config.yaml
n_layer: 13
d_model: 640
n_head: 10
n_kv_head: 10
head_dim: 64
d_mlp: 2560
vocab_size: 16384
activation: "tanh_gelu"
norm: "layernorm"
norm_place: "pre"
norm_eps: 1e-06
positions: "learned"
qk_norm: false
attn_scale: 0.125
bias: "all"
tie_embeddings: true
parallel_block: false
extras: ["capped logits"]
init: "normal"
init_std_qkv: 0.0246
init_std_o: 0.00482
init_std_up: 0.0246
init_std_down: 0.00482
init_mimetic: 0.7
optimizer: "adam_atan2"
lr: 0.000429
beta1: 0.9
beta2: 0.95
weight_decay: 0.27
lr_head: 0.00552
grad_clip: 1.0
warmup_steps: 297
schedule: "wsd"
decay_fraction: 0.579
decay_shape: "linear"
final_lr_fraction: 0.1
batch_tokens: 65536
seq_len: 512
doc_mask: true
train_tokens: 884400000
steps: 13495
dataset: "wikipedia_en"
Each number is 500 + 25 x the weight over its row's rms, rounded and kept within 0 to 999. Layers, rows and columns count from 0. Numbers have three digits each. The size before them is the row's rms in percent of the matrix's.

# k: layer 4 attention key, 640x640, rms 0.0376, rows 184-191, columns 128-255
# q: layer 4 attention query, 640x640, rms 0.04, rows 185-191, columns 128-255
# v: layer 4 attention value, 640x640, rms 0.0378, rows 128-172, columns 128-255
# o: layer 4 attention output (transposed), 640x640, rms 0.031, rows 128-172, columns 128-255
k184 095:500520513549519483510517551493481465510528496485471499512465511504502512506518467515518495505509472461523535525507497505486500504496501521515516496482477522456555508509502512527492454517493497507504478528519453513508521533511508509543501463542474491508490549522542502467492466536497471520477509486469476560464513468482490526502505509489525493532482485446499491551515499488498488480495
q185 100:484483519496511478527500482454500525542485450529547482512493504501507511495512505507476517525501504467492490538474497486497555519458468472457511468478495448531501476544487585519502486492540478558520496476522520499502474502508479463525471498545545486511505502493453523498515463520506498535502513550461518527509444543497481482501494504545434488499471482466519514488532500462467484491498
k185 103:521513513491479501521515537494470525470475536485475491500538500504523491555515476509539492477509499522486491488521519494536504499514507496533519514500505512462518511507458456488511516513444517495535513534507493499493472492557479515546482504484478468494449509498502507478528484515468508508479501509522480487503516509504523505499501494484497533471522506504494511485495469555495483517475
q186 094:432505459482537454501503503472430453525510446523472473532521482505493534498527495477501519501490520490463456471469559488476488497500530504488512502492482519508483518496487505491484499485453507494450505468550483481503492463509469560521538522474539493494490541477506515531465512487508560475512504515500498506493495519524506470514474469517474483484514549502487500525508528494485493441481
k186 099:494477514487509477495522518490542487515495509509496480530508501481496478516511453486488497531509491537480506491517501506482515535479461511521502514499446522477466509532476485491547478506501496534478487514504489518506477502487525519519485552510526489508544481485561523495500524467493520484481507555513486543503505528498481478481498520517454489453487572525460502523521461518516513489521
q187 093:488484550503475475470484511480503526517494495488473544480518505525513496503483481518463503492503512502520564484489507497504488467492491524504496475481490496501477480492529496468517502518530476514504490520500442551504527500485467522505462500485479472485537540484515483485524495471512496564488488491485537513549488499442500492538485468479510489566461490477542527490509512471450507516521
k187 097:512517522483486546504517498494499516509488507501520489487534501512515468490464510523548463474495508482493500481488497436534486465554503479468497486513526530535524494476507484530493504508468519513493553484517474496485511491482510481427498470514462508517512479459538491527517494478529516520516537504479500475511519508492540515483517492491549556478526484511527484468516526499502522483495
q188 100:507487528482494517473535493515480552529477542482492501471501520538516456470444458533492536505492521440503539512489475491479466466472477513545537484493502527569522485518487484515495497501459518498489504511498538524471501500483512509513451491526501506511513510488519468517521479478482487539512510477522504501485510527482519487503555512463478513539467506491537498439507493513506498480488
k188 101:473554456496496499511472446473437496500493489508527531475502428530471526507472515513488507482511500497520482480468475472507474492524507511557573508464488481506493505505479567491473493524472465453548495480492508487464482514527535503535471484505490521502475509476478492502503497463507552518511474521510485510523523528491501515515505497450498476519541461508489514491466511515486471516527
q189 095:450451488432499484513491502482465495509468484481481535473545526488472462480521448500490507467509520488489500492486549495461480483513535516519522501475454545528511495512492471552524471470478485511461487468502471471574457468500567509486475503495508464548481492497479504528465522481513506465514487514506489514471484503519488468480499455513526501504521527534499485497488513521513527489489
k189 099:487468482510476470459503475454510517497518520499518551476489468473539480505502524483514509526511519482518489512506519557455492505516539513489505463507457498491472490498497461517548480494523502502460480532475527500528479500494534550502507504446509519495544490502520474506459533477490507516517459512513523523486525494531448478477454477495469492506492529491476475527440449537507509498515
q190 078:450511494541466517509498517504503516506501529453499459505505506492536479535491503505516516512513513513509495516491506533511473511494509489518497462458504507493521486518559467518517520487503502504542465515498487531517516483496524516508543508485469516480512490509483524499487524467487498491517479489442471512442475496508492526503529521494501514519468501504519485537509504514505525539474
k190 092:494531549570491499487501529451470500499545483484473511486475511477552514496492539539473520507496499505547534489510524554504464496476533503553507565515503511435485516538483455491520523524429523470491500537503468526536485448475490499498451501509449533496530548536538508512465503481541475506509474475500467507523479500476549513534534490441517515496487444486463476492506532498505479511473
q191 095:462493493537485506518522476534499492494524469481516469515487470515516491568507531503478499506510474480492445505493480553514488529466509500518470462526490439512519480471506459523504530484537494491520480534491493478479479465510495442504514553478515528480550481505473516512482499496517545468511470523473495541498468550517476524521495505549483524446472494509522472517495500491499509494512
k191 100:491490549493497498467433559509544514494478562521496508522537480499487500487508477522512562500512472506502474482491556478481533570475509507511507504501525454530474536525465470467506500511506510526524533479511522465449477493526472525513499490525546477502506452525483503480502512538463511470481509535513500500491471454539478480489485499515518494494509520509510525531521429560489510507526
v128 089:520426522465487487513473517532454494546488505495467473496533542494499490510517494465489480502497468471472502522510506457506530464529506472493482475481515507484491503460501486525498518435512439474493467520501470535464501473464526502531489488477486549481557481509501465537512466496503501483535535502506495511540478518488497495523508509500508506509499501526520512524524562478483489474458
o128 072:469518485514512486459489522494525511441499540513500536481493503510529516476448519500505493498514531523523504485547522519473478527470465512539473527529523478526498509509486477472490506557519528514523494496486520505501498545519502531498530547484478452517482495472503492468484540486515492504476487512478496457476524498465502481488494471511483529481518477471468477493488481513517530505533
v129 091:494553528492465556495461505446490500507513506523513481486490541523522492462534476463494565487482544513508540535484494500477495515473501493484488587501516442507516499491491493472507475470502543531495528484507520509519515510503472524557494489495513465530484487509519509535501510501470518517505508500472547485553498502490482516497499507439463506499521536513463505492466508494441508514490
o129 080:496470474502511457520486516559505518489511490464537486516525468482487537532483558551486459507517500474509482471501511489502509467547501512559508436483463525503488466501499482541529532471543483501516475488524476496490560513494533478485518496505468515484523488461460462479519493519475505494540488539503468528459514508500545521502448496539530512520482475525533471498555510488507506440518
v130 089:533512539492498518513485496532506511508451493473484477469537540446495463505519474512526510425493526489523441496528502528491453485506519463519535494518475504482473483490498475495501530542502533525499498534503475458512500451535542477495537516487484421530526502526459504494496542499520515460513493510492493504485508519489513530485519511511510537446507539510525519502537481506464485513481
o130 074:473496470494563509471474516455524508509532513505519534487541492492525504459477521506493503542500471504520531506474492506486538516499459523534470511469533484529547475525507548530522497500517476515489515486514507517545534526458478524548428496506495514470498477494551477507534489493446503520510515472536506488459476478480489468482516511492481444518520458484505506503487521495508478482536
v131 095:509541485477479506511511533559549526509492462530528480487547584517515491578483483485501502518510439498471543539505465465482558529514505487494435498479496489513496498476505501481498559482524465538507490485480531466475495503476505453540508497471480524522539557505513499497549524509539509494485554482479489486491499522502512511505506484474512498494514470482532514468496537531480501485491
o131 087:449497527476521471514482487462449474480512499459458498471501484504511494468519520517515474492467538513561492485529501562493481472492524506527524495493519501519509510501493469543501483509534500490504497506525490530555546532509533523465492477500490469504469487493486466475444521474514497478585514512530517530533537474485464481474486469488485498515494472516506491544507489485526513491501
v132 094:523542531495491486490461513466528533523546534497521469487554480511494448464493460530536476457490476480510498522473507480469519544562486476504444461500502517493452535465504513513494469498451489482513465495515490506487477474500495534492466454531477505533467477523501505469456517519503530467522552521492509502499501512500503535533505540505499517492516514471540475517519548496507482506522
o132 084:459494504484502544489524491465486492468476474506519577493494536464526512525499525464492500506522548547524508508510497510512493469454504540520513541504503456503486493499498477466518557517533517523514514518523483504520488563486482501521525537490521516468522489480493446526516497503461478471509481474492501471483516501495513506480490469469525495482480462523498520503489466520540500480491
v133 094:510528493529490480488501507494512515483499514484454518512473521491551487502519517497508495457517461489494491509495527453499512482511544504496484517534507508476521535479500503495459572515491528464486520540518533469533511445480500531467486515482493500521484500494543502492472522491542533490483510487506461489531498472493531478482488499533528547495536490478521503484517514485507491486514
o133 092:518468471469506570481495494521477525519505491532513532528513483516459505472455469528494491518537494508532527477547503512544468494512472481544502500482497494510512469476484530540532457491503488516493465527477457535507446501500504509555514487527513476505521500506487451505508528470455485513551487492519500509509491529493503503552510483451450497465495492538491512482490491475525470478527
v134 091:484489514466479529457513531536527527508503522526570512498583476506492475467498499486496500472505523490544479497492503523507487512530506494497504466480508567502476474493504518489510446487521502502488500454519477499491496515510489512504498439528502518503465481503481533483496538476437549496521537523481509492511473490497488516524508505482470518501532564531472483487508550449469511487461
o134 078:482507488504498493491521470465514482465493513473483517474477526516536506522522513454519509510541489527478487487509474481505516499486465525497521550513497495491515525493487463512465544552476514490538492497484526517452604513456454462501493552474481485521484527482506493467537510527503440480471495496493482503498517465532481522518483509493516491520481444497486483498513488586494500434521
v135 086:512522512534512471512493479399474521496516504461472547538513484458533501498492512474519460494498533537547517461506488528484429477505513522504515513503505543499464512504505550499505503507441506475511492538477468516551475486543502530456502524515526451494494506520534489510505497467536514494499468508491471510514521462452503529517511496488494493491509518509496502511517472491496515491531
o135 076:485482507491507561489497505526504513566513468513504464516469474482447497518522503501483527481562473466442489558488510470537531519460477487502513514485464511489529511484493515505484469463472487505479531464480526484440417473496475526535474487492526529463502502507473524504510504548459467479459484524492519508518488510539512478504511520525515518504481473484510497444467541487497508511447
v136 086:516533546511489488508503520488491495521501556491504477497463483508538541469493488506525489483503501489512546492460510512508491479469486488496493487505509513514495551504492531486485510525461537522489431484494530512506506455544498518483491507535522487489522528498549527507490475529526426481535493537489500522461482467448488476484468496517519522495516497441509537510455518480489504506539
o136 073:499474500481476567498474479516508514479520479517460500501494500500482480502506509512460510521543484519514501513479493504503496472471496513519518469513482512498509477469533513488514491468500483534478528521514464504480438521463503499535477481481500519514532455515463456502494529494470541510495514455523519497514528516539505503552529502484500514497468474524505493476537477504529490460500
v137 102:527516519536499512518514495461465539444512478487493507510490475511472527539488555482528516469486523554517504513482503487487518500505483530495499518518492491470507485514497490543502443485493501492483522458507477539540523534508480530475495519513518494495486518501453504496523479496478493502444458525520472512488532507474472516529518470499460456505515480507498498475464474497472487488519
o137 092:494503478510509474475527512537495505524482500485497465517479497462510497492516450508502546515545513482467491513489520476500468518516549495447484477485454464490482509487498530495504520525499507499490474475497520453452526450497507485500505501492518500477506492496530517504476490506502501499512474499501520531473481543525545522470480506532554501507498554512548513499515481503491506505473
v138 092:504477509474523504517528482474502489527473491500511473487570492473503458503494503513525502465501505497540482522475467497487516507536498516487540477507496478511522463453503486500479438510497510465525466511517501489542484485535518481470536485510537436504517492489480503505462541525490603475548514544480482477499554477507493471452502467546489512487504572492521451448463520501453514489520
o138 080:508514478518534517468486501503518521500498512503503544490497541492532522479465472494522498512468470483495498462512562468495482480508450487525489502497517528494496547528445529495545560522502522521492520480500492521488464503492465504509459508531504526467459522528512537488530516494469438507450496454462529513504461503492521504527499544476468464497491464503492530525545487505515500451512
v139 088:521493534473469511509488514515517525480461513547484509484513472521472476495495489499480491504511538532474507530513486498480482521507480518506497472505492403488436536550497485470493488565522533516506481511482496471482507537493528477495487544566496491515486491502451493502478487518482506497487434535518513468448471523544548482528511490473481499507509549482507485515476498489460495517499
o139 075:498519479513505506500471490489504443479532499457524498496529501491553506480485496509511531496521475489529498507484526506505507482488517490463497523503494516478532470465530520506522534488501495497502485495541496518520558498511495517506495475454464511474529470486510501496505478484512529522489515434487502493492522489452478513484515542535504498509505453524504531488518493512529458493520
v140 087:495518514447511460470488464554537536490532542506502516518505498525516489444506504492459496479489505512468477443520506496507507477524468494497493438488487530485490531524514464485471458523532521469509528592490506491501498523505478504483506529544506524497546452481479497443495446512532488527514466529494490498489501550490479529493512488530503487494538540455514523528489518507522507500504
o140 073:505515502519475546531506523475463450469495509519476529505520484504498492512530505467537491519514489528564490529499493515500483523467561526470476579520475462491515491517489553464507544497478514502499462475499530516472503501483501471494517517457520517506470516515489556532488516474505481492501496483529486459486488494482476519502514535442507561519497514539490482473485511494502475499515
v141 102:512480535507489480526502512458487516527513506524474497531538552493504530487485493493488443481479511494485530495471506516483477504499492530506469518516544507507468514480487523514495500515482500513483476532503513447525508456492524499525519506451526483546491455508518494467490506506539499429518556556494502492513452514506486446516434468527488533501525469477506507521547466476509481498516
o141 108:507518472457543531486470467530480510491477471522518515483466486503490466492501486513515505513508456477489489493511491486522506485490495483541511468507505496466548505491481516514505508512469486496520506496515484550486484497495476510518469469516512518488550521517489508519502519497489505569526487418520499485515532487497496509508569525464507486477484505510484507482477530476532489467502
v142 083:522602507527476479478509478463515530455484543512474473527495502497520543505465505512468453502489499518499521472500496440489509505505497528503490481512492502504516517486523521490482500474441529454498462512491505475508487514453504524512488472465485473490509530501504492478476453487531443476500539496499467494471517507477515481511481514550502507501485506494520499481470510508540503511494
o142 071:488408537456511527521488512512441475523496440523470526480472498507514449483501476503535507500484490468499500506492486535537504502461523492499523512504492480478489478500481514489491508486505497560523534484535506512503444485512482525530525505527505530528531497512506508541504547485482527537513490523534479496476511489472480523493492490464512523480491464512480490506497495463526512499540
v143 095:486452489483511513492541482493485549461474536526505570517536458518478475507503531482498534523475486492506511536478554511473495433498490487488512517455493493492467454507512491513511442485499476493470511488469499484492499569512519524498525510493499534531496508487481492567493527484477524491486484492492540510532491526524489507520506503491519456506508517561487485448470487473477478522460
o143 086:511536508519505457526501515520518463528487492475510435512482505491530510493527489479512507482491512502463472467455454470500507565520487511444502518521500519514504525506457503494458500539518526476542497466520509508476565452498453464490484480481495471498505528507499556462523492527533498513453516515469486494478485489501527511450460491551503512522516513437503505536506534544481531452524
v144 088:519489513502484532467467458508561508415523525521512520489509446523473477509481495524479546483502530497527466535521488507479486461505501515490492489495512483479479549456505462497456489510483527474509519533522493460533498501485508483475464484512520487492487514501491508499468518506489489480479511525467497487502490469487542482458450512582503525458520519522500492539495462466486530541511
o144 077:498487501499510488527533526457458467515511479488481491515516532507563539461476478518561488537518474521497517502505487499527504509496505474517488509515501474459538494489510565495526518510513495540521505497508512525476538467493453509528525515504522512519557477511477486491531498475493517543508493431508492485484514531496470556539512508461449500492505477481481533496470532503538470461512
v145 077:532485498470490506489513509511491476549514468579458480470547523518456477511513455515500489504521442494483505540489485478485523515517482488493509463454519440472488523503517436467510486504572438510535457517495502528481511539514478469510521530496558540491501496485482484486491489476486523533488479497524485480479496501535535484480507498500485513493540479495474484546450457516482485462522
o145 055:487518515504471488503496507493499471455496493426533503479487496514556545513489534505529517482520522492508474490533512534481475484517515508492482513507489495487513479520499480515517513505462528492462537476509488523496560496528465519473484486501459471501486495537516509489487495509484492472528521450449521511521505504534493501526536502493527475492452526530480498471543540488516451537480
v146 085:497508497456496495503508518485507496486500461504532467485513484535525486528495506468485476519523456493486529517480496514514514501509464479477532454481468453484492480516508484484529464483536453523551475505522509524489489555538451449513485478529533509506524527506481486529524454522470479503508471514495529509488499515504478506484519514460501472481501493510480501485482497522470514514480
o146 084:493504504533477502504487492499538495479524515439513509496498512484513500497521519497516516457499581487511487508518482503478493465504518498526485538508509538511506536493516460492496528504532524455486514464492511472478590475481551520469494553474484493501470473480518495488486485490538527480495499508522505495502496487502495507532506487533498510523518489493508487512514497506499484521498
v147 091:496539472472503505533493501507511504507507511481498471507478525540458499514481494517520500517490506511481503481514482482500492497518509511508502523484494493533521503483505458480485517508504533500510465559475524483464482505507504482464506523513510522507517482519485516455482526465530489479509508510504489506509501532539504528498491503485468477473541490462515468514518523503571504508459
o147 074:498488515526482487511485497499518489493507518510483520508520468489515499501529499534474460510506499501553524521480503533515511503483536499476487485502503483488487508534507530467526513448549453488501531476538484552551488503509509491496522509483520495467475509494489544515476493488532511498522515515484529448528519486450462476477525497464524518501465502550511524512472498493483506498506
v148 091:490444494492497524511532495527495522452471475536498527522476494526474499537494519529495517542504497478461480523500491525493500429477469514488511494498470496544481476501521508515542448499518468524466471522490491534493504528505509480492499520483532496518496515516506523548507479492500447464488476512486524560498489486511485487480510497521486481482512484491516481504483482499499524549430
o148 086:495536524514510438519507486506492485557510508490480415490492485498515473485522474484509548488450505517487496486460523487473494534510490472477478470488531496489517534510477498494454497520482510450513503482499525489503523454517483475491488484477456501476500481513481547495487514517520567560449518505487504475511500512474496509490451485539499473527470537476511545505508499527478525501511
v149 095:485505558522496499483462522487499443534498536493479454511495498496542524460499504480532480487487486481497535524471507514475533435494510526487476496521440476521487506518521549484470524526505512534512503497506517475473496437552491525500494489487504456514525547505519504524550464527543511479456508500479536536491499502491483505495487484492522536512489475486541484460529500458534486489525
o149 080:513480490459515505509484469514520540478509459530517514483497509487469468530485514536458495535500535477515505479473492505511456501500482479569501488481539537498507502474511498541500516482510476497466502527514461489542520535468585521521470463529505534487486435488498478518488490498449502500561525470504512520502499491507491527525518472503499474472510502523477503495529485481493507457507
v150 097:494510511496503489527479526514514442515543503515486490505496513504506463516497493504502466518500492493538527504471534494489486528447512508512530498499528514495493545481475520488476543526467485512520455513471528451496515469498525480497516502467513482495523483510544497465466562495536497459520530527472509487505481495520465481513457493532518531524490476484499484545477467504524463515556
o150 099:537482499497533526478477465490489521487477484511509518509489512502501497473479494513484497512493463518507487500502477499524508477503491492516500504524509465487516493500503540506523495493473491511512521538525492548497456526503461528535467459508525525498521516542484469512525471501485488568499521450509477476510534492479518502491569510478490491479502503491491515467520531470517494473468
v151 094:506499473538480460473483515482502481497523529481496506479499451473488520463505523467483468445490513539545479528546510479500492450488505526476530487548506491490503509448520486499536502526510536486512488536494462494514503473457496503493477541509491524493515475489468499472437509429515421492475492518494518476544499475494527502509513482574488459491487473493482459482435468503521496506536
o151 088:523494516508528536490512474509491501526499476528498486525494503531523492524431458529521527517523485488477510479487486461526485523503512506475496524475502454484495481537492571482467509477444474522513525497539526510471476505480457514519525460496504502525557503531524545510512472535480551554527478438495496467454520543492486491482507532450503528470505517509493519492520522465504502487488
v152 098:488497462492524525514507498525511511507492450491518506489498488525508458502469452511501491539518489510467465515509470519511505505466477484488513470458505482549494434518523532461515511489522461498528534478498495527446492560511494485488497496528508530516494541511452504485552451478504496564482498474498503499477514491527478535480500520461523482516521483491497502495508526554504506484479
o152 103:476516532496497458532499497484520470492521537483469481468530508469521528506553521497495493471404529480541538507500510534482506503525524530488506512491501524502494531492495453526496503487538485494466487500476496458541530474500513497493503490478469484516474490507548491495443530509514528414522518534501512518510501487485510504499485491525497507509503463522515476520487471487471525509482
v153 089:475458511547498489508528497494457513512486527522498531492482543483523533467502515501505472501493540523493504497523498465491482490470508519512514555537466478492508503497535548515480478531471540503452552484507498469486489435462486511501527515469496508490467497492504478509481469530480524496457510533490494544542471490503493460497450502531479493487497492494506521496492465465511484500514
o153 088:526530478489514502521499472518495520528507480485501479522517441500475489523489449519467508496490469490472477484473503482506512487539484462486473439494517513477479491518456516488518512475478482508530460511490478486533459529492489489505504499544503498472543496521521532516510512486506501521513485474466503491481490532474521534492527509503510485488475545511502517510512500486459515514536
v154 089:505524516513504505480490520515552531454478563476492461497494506513523492505505495567474513499479512475481486507498501504489530488485464465474478507497495458483460506565490440477485506505529512511513423515483508487521505516479494515490489506567516541511500490495494490501454515493511430494491462542496499502485469527514526525480545468502480509503555521463506476520537511466480491535518
o154 074:502484512515489504488495506500474470518530471526474520499505493526500527453479499484525507493512470550532523525493499508514476542527538527470473514491490497521525494435506530480512499474488469510480542493505504557496501508536479473506516495454465468514504477509472515507517482492498559509504534455555483459515537501475502481527470507510483525504463484540501509467465504531551507478470
v155 088:450484587502503510518504538500484510541495520483510456546475504525515521477491500526501460555484503473500514488461516495481510494485517537499467512510488525504455516508517553465446511500460480527491468453484526481497466459506505509513482477492507496525495496503549496518492526493506529474505500524507480508542485496496467452516474495480511489501469450482524500500549511479527480521517
o155 081:506502512475502490515480465519497518476509485501481534474483502480473478506469481500465465514485506523524508503498505486528492493512479458517501480508528513492462509469469511517513491474535502522519525535494442510539400548542509502499521492534510489471515499500464510499479490517478508493501531503462522500498507489490565525489494487540497505495488536514479518491498494488517528498475
v156 088:509474531523497528514503508507455507501453498505449520453513501461495490438510465526510540493506518537516515424496489496526504464546531491486507465523484476465475498502526473484528506505497518497522519516533491495511519450520526526521517480503518441508529527507475493484508464522518551503501505475499507484475520563480496485511476478527503463481523500518517461521481495458482469490521
o156 071:489560483479506491481496478538547504492513507490525504510497492504507544513497537497472455484495482468444456525503512516458479505467487489539468526481526521506533498477484468511504508496513521473463478488483493517497494524483468484494469502490444522516478478446531495493544523487503474489508499538527488532507463430508453511506487494481484513481517492521501549473563526537511484527496
v157 097:537555454480489536512524473534534498444493511517531500486495447517476525488487485539488502470494521516501464466516484461527508504512487511499541522519506475535484527516531482497517518509499514477523470482480507490486499514479525485519487527494508507509472484494511501496495519468520504492492543553501529506504464486516508468512500467504436493550535468439491456502469448513512463509529
o157 086:480465533541540458503513526478490505539493499483492473529511531495521490519539466495481502519454509495488499502471500533488500516494537496461468456484502484493492452522485542484461487500506472523483506528567489498544492506510446470462515459539496519507506514509491564509483474501493509532514476466482521475484530498488523528467483532513556497497459543532503536507501538491479524491472
v158 106:429464484502507532489493453472501525524494490517491513503509460496495540466485480472485551507513456509502540452451518510494517514465521487496513495497533489525498464486503544467456519476513489526517557454524509496530484525518503513521549475529537509488498470503501523506566499507475527532498516513478506493500502485497470493462464509472521490534455509490495515523478515534463570508495
o158 101:504507521452546444518515508529504488477482522488499490481502523483467485542541513486505456517441506491484463505501510502475483518513482508517514501519510530452512529486469485543534499505509505489464448495456478487487471457502476471466456487479482485532485525507499480507453517493524520441496496529518514568520466466535520523514460494509490521499565486519503508484544506497521488487492
v159 083:491564494476506489503506496508545503452475532488489557516515526514499488453492509506482464480499477518553513486487501525477489449551519500490498515505477508480469533496491510458483532493466567508478522504513535471532531474492494526514480460469523482515471563527536505522499498496514496472501486505477502501491532479450475482514472479516505494470475526519515460465481507522523508513519
o159 062:509462526486499500511494504518515489546499448539507477507465470509487478499474480529521491519488514449515484501438480524571501558427525459511477514450511497512508480478516532509492454512501477482506491533535470493516516489497524484496479517527497511498507507490483494503505500496503505552518532473505490504508472492568509507515497500471500512506519464500486540505494505478507467500492
v160 099:500459508464496501513518520520476511512496519510541457496515501463538495524499468511491474513493494453481457488488491515483485461478489473503522484527517463538518469476508530517506509449566459546507502505530487506474505486493505496513512480520529495481484430499490504501533531480501483519514515516467488499512497532515505516466503476489519541518495506491530507487543537521455555502491
o160 092:493527509487553514474457466479537536492493488513476541472518535537481478490471533493506499504441448515508519507524517500475498510513476510572510505472538528483513544486475481499486518537479536484498500515478507528490489520502488519513508518478468500527502506517510485490487508529485526479509528455532500488506485462477501476527490515494466475491507492515466475512488474487549499463501
v161 095:541561495500492497487480483510526525500489502477486516500504523486506485502509503466481514473505501514509492542490483486484494478486527468496464513525511517505518475516496475471513556510483545493479448538503525512475498452501492495466496531481478447519490514527500516505504516480549509493505537455508549524486501468475529513483537515542510536478504480524489520511501516486532457453524
o161 085:488478505494515529512482506473496496479493466514478522510486516494500517495492490558493493509503485518541547499492503562525491494490503548512533505465495446524513506505505525538510501506535462522486510514558481483522505551487520548531479459522528529485533502493483448489507470490433490524547491486536466493479530528510480482505488453463500463493493497482507513493484493475523493486497
v162 088:497506521519512524537481501534477461484524510451499411503526507539514507522502499509546480496517437492485545432494510480486436542489503487489466498534532540507524526495506504496501564461488491527558483461507503509475496450492516478520508477524511490490460452507538506501530506513469511533542529534525517474474488515494523498489494521524547494495484448483523508493548482532505474517541
o162 072:486510488485505472456502510478494521482482476494478604490495510483459519488531499517465481506503522537540495534526476537518526446489557525517481513494507468504470484497484501519489497525542497512478508540544488481561488532526493540490541529498533515529528515484448435451487509483504515446532460475527510561518525508503477501497505472475513512485494519505500511539492483460520524520488
v163 101:464517537487502493500487497510522528503500519484527525455558474459503493486494469501501504474505547463536545497494522513497516509470539490488501526488506519478528559507478480536507504476517500518451486509526473474529501477464533508498490487517489485499481456510501513462484520566528522445551540519486497524460486517495477476504464504501500543467487547518500501542505496451452501493486
o163 099:529473450484519522462499490487503516496505498526469522548444564525495491507473519494499500513509441504466481502522481474494501475509456522526515507538521492518514497481476527519501501540470531485535491514501528542465521517499460517481482492487492514503521519496503462506562497462471458572473487488513503463534527482507504487523536503483483488510511491475481493472522506524549496470511
v164 090:477500551507521491504517485431521513518483487505495462529478519475524505522488510451533479492514551532503504493483486506486537472462494544485538510483483542519518466514520552550472468484488505496460487464529506478537510500494523536506542512496518515506488538500495497506515471537494532475487484499497473550494516467501486502523478472458470477510493477501500517510521499489497513512551
o164 078:530474503510526492528519489556452523553490477499472462506492502493459452504505463496490562521459485488453495493483521445495488500523468484512490458529519501478493538473459490502502489525463508479513488517457494496490437463509501485512463483498501495468494493523521503525503537518501493518467502517499501498498462531525527499510506521548483484505503552481507504472472480490468532498467
v165 087:533503457517484509495513515495484492508519494465519517501457533477509537525486516533493509495498463514551480529521486513523497507513497481484495447516463534491475456528527500512531524481472493525518475451502486532465501488530474540496494500506499478492481514502497492524545488461513480526501502489509539509550504448466488477543586512472532482513525496482471514513483488527511524500484
o165 078:455477503492508509494526476488498529507492524490494468462507468503502439517539479416492503465456551507456512508496518514490517534491494501505504530464503518529510549487473478506467492511517502490471515508449503482492509525463497468469519509519468499527480506502521488476472482505465529441503495514505506532466456518543515511463448491526513505512489492509530483460519479488495518515508
v166 083:453514523487479516519502513438471455485478461514501470528462512495501516540508497492523488480482484498531538461448481565529420522474509498513495509540534510483560517486468539487525458507483502483501550483515532495499508494525486544525504503529502435489529465515505513538542486492523493505523511481512485519531509554489493533526509503459495529484498492472477545525456582531502503498530
o166 069:532525489474498443515494502519512499505495485479535519481507492489493514509498527532502493524550516503534482548491521501454554485476564525525498488471457490486493518518550470487506531483518499503491472471501488477479501507493507502495473472460535534473476527468478437489475500551498514450517483525556482539493499490523504494471462486490533464523544514506503485521537495489476470502499
v167 090:488493474496527492488483517505548516454490510513488508494501475515451517503494481490486517523500541523506481528528505487500467498504463495494523513497483491513493506496540494500519489513510486476492504529476484535511506521446485489527455492499512516484540488523470495508474508479511445523444486535508545483516466525520518486479502487536455515489501461506495472495481496506501543504476
o167 073:500496545512456478507536535470479494535517492483506472497488509522536529519539508487503494462510491486518486501504480503502523540535563512479483503499483477487529469534497504465486491497504486497487509484515546504497504484533474481462522520525503536510467518470499546506491498501482499502526520470477485482467547508470498497452492537472508513524508539475472522539498477530467502521481
v168 108:529502482498475513485500511507495537474547519515521511473514478519464481533487500551458476495503536553482437514506474494506481484484482543511483440524482496456461509527528438512526474546517515497511469536469486520494505567482496472498475551512488497495489498495508483520467504499484426502489447516533459510469485526536508497507533492522506504478486466487487525533480463491501506530532
o168 103:484503504515465532502512516457489459487513481507490474502491519513546509464501489465547567484536475503523522547497490496520517504487522490485513528506479453505519494515512508498515507487482494529500515493502546503474537504511510508519509504460487514481541489520500515494506483479499531521504512466469503457483535514458481503485520526506491499526501490501496512479480494534503454492486
v169 091:486489508523528539530503528516518480525515499497511512482502475466461474512472478553511488521500476580558489486492503528506493503511494478496478503479538480482487534466523526486523486530524426516531489514499486528445501507555504491470486508502479478536508477498445487523514563515479480508516456542485510500535466512517537490494488498508537440565484473479525497518466539474499490491536
o169 078:475515499486489491465509490460546497490513502465536515491525541501531543506514506477496472478517528447470468522529533498460513483496513504537479486528484493498520494502501469495508537472490505509481516495510488492514486506469487489528516486506536512458502494469542462484490458512496539448518545452497509480477515478527475511489524485471470523450521484505509518497542510530513493512446
v170 096:457477514482512489529499495539527498520461505491520479513475466489534498492477488493486481519499507495470511467502498526480505534489489497504462447487494508517508504538486531455520503521535496464545493532487515507461485507526518502491485491538499505509506548494496498513524475483528502492522464474500525539502494478494481526524491513475479504512494510472493499528535559521505470496481
o170 093:489517507505453491515493499471507445478536524507464518479521522506507505542559504505510475503500528510532515506489467517496506477500503520498528558495514527490483514494524454494463503485538496501480536479477466491519513510495519522494495477490473497521449473462489488484484509511514519451469554552497513466549507496511482493510489495523509501487509463512505502484490463519492541497491
v171 099:481504525553499446478442503447507503499548483479481485492457495535476524510530510514510504501503480513448518518494486455494486540495488512516527499455506498489490528523496488505486451514523511498508534489485493554508496518522456518498458513482510541508487496490540477484476526506494482545482455536534480453498504493491519518492505508508473490553486506467481512499484478523520431490523
o171 087:544496507508473543491550495527451484508476506514540482509525457488457496516494527488493522469549522486520481512525537480512482482528533519474492493504465487474505444509531514471523493489500495498486458522500497458489456464483540515527516502526514481482521464511472514508503467490466501482498470460501515546497508521547499516523544511497517514444482514547532495469518475482486517539506
v172 085:546480535526494530517446499521517529491550483532518499502543507498505461523499504495467480470483486465489465485509521505505445518491522495501508468453479548465487509536494489529517477547517530500497505489501454485479477542521523463458498493548467539520481446498492481447469505494486466507493486528531457469509511545525557526526507507512519493493514513495501519497527484492465452508494
o172 069:482539493506490523510549494466477489467486523483455507489509484507528517479478486492517534517510500560513500529526460520508535469491499533455499537531517460486506504469498499468490521526489527541528492497493544475526551490457473526504522567455516505481520503508488476501502503503499525511481469499462526485459494497437447517491512525516496493499485483498507515502492473497501518482503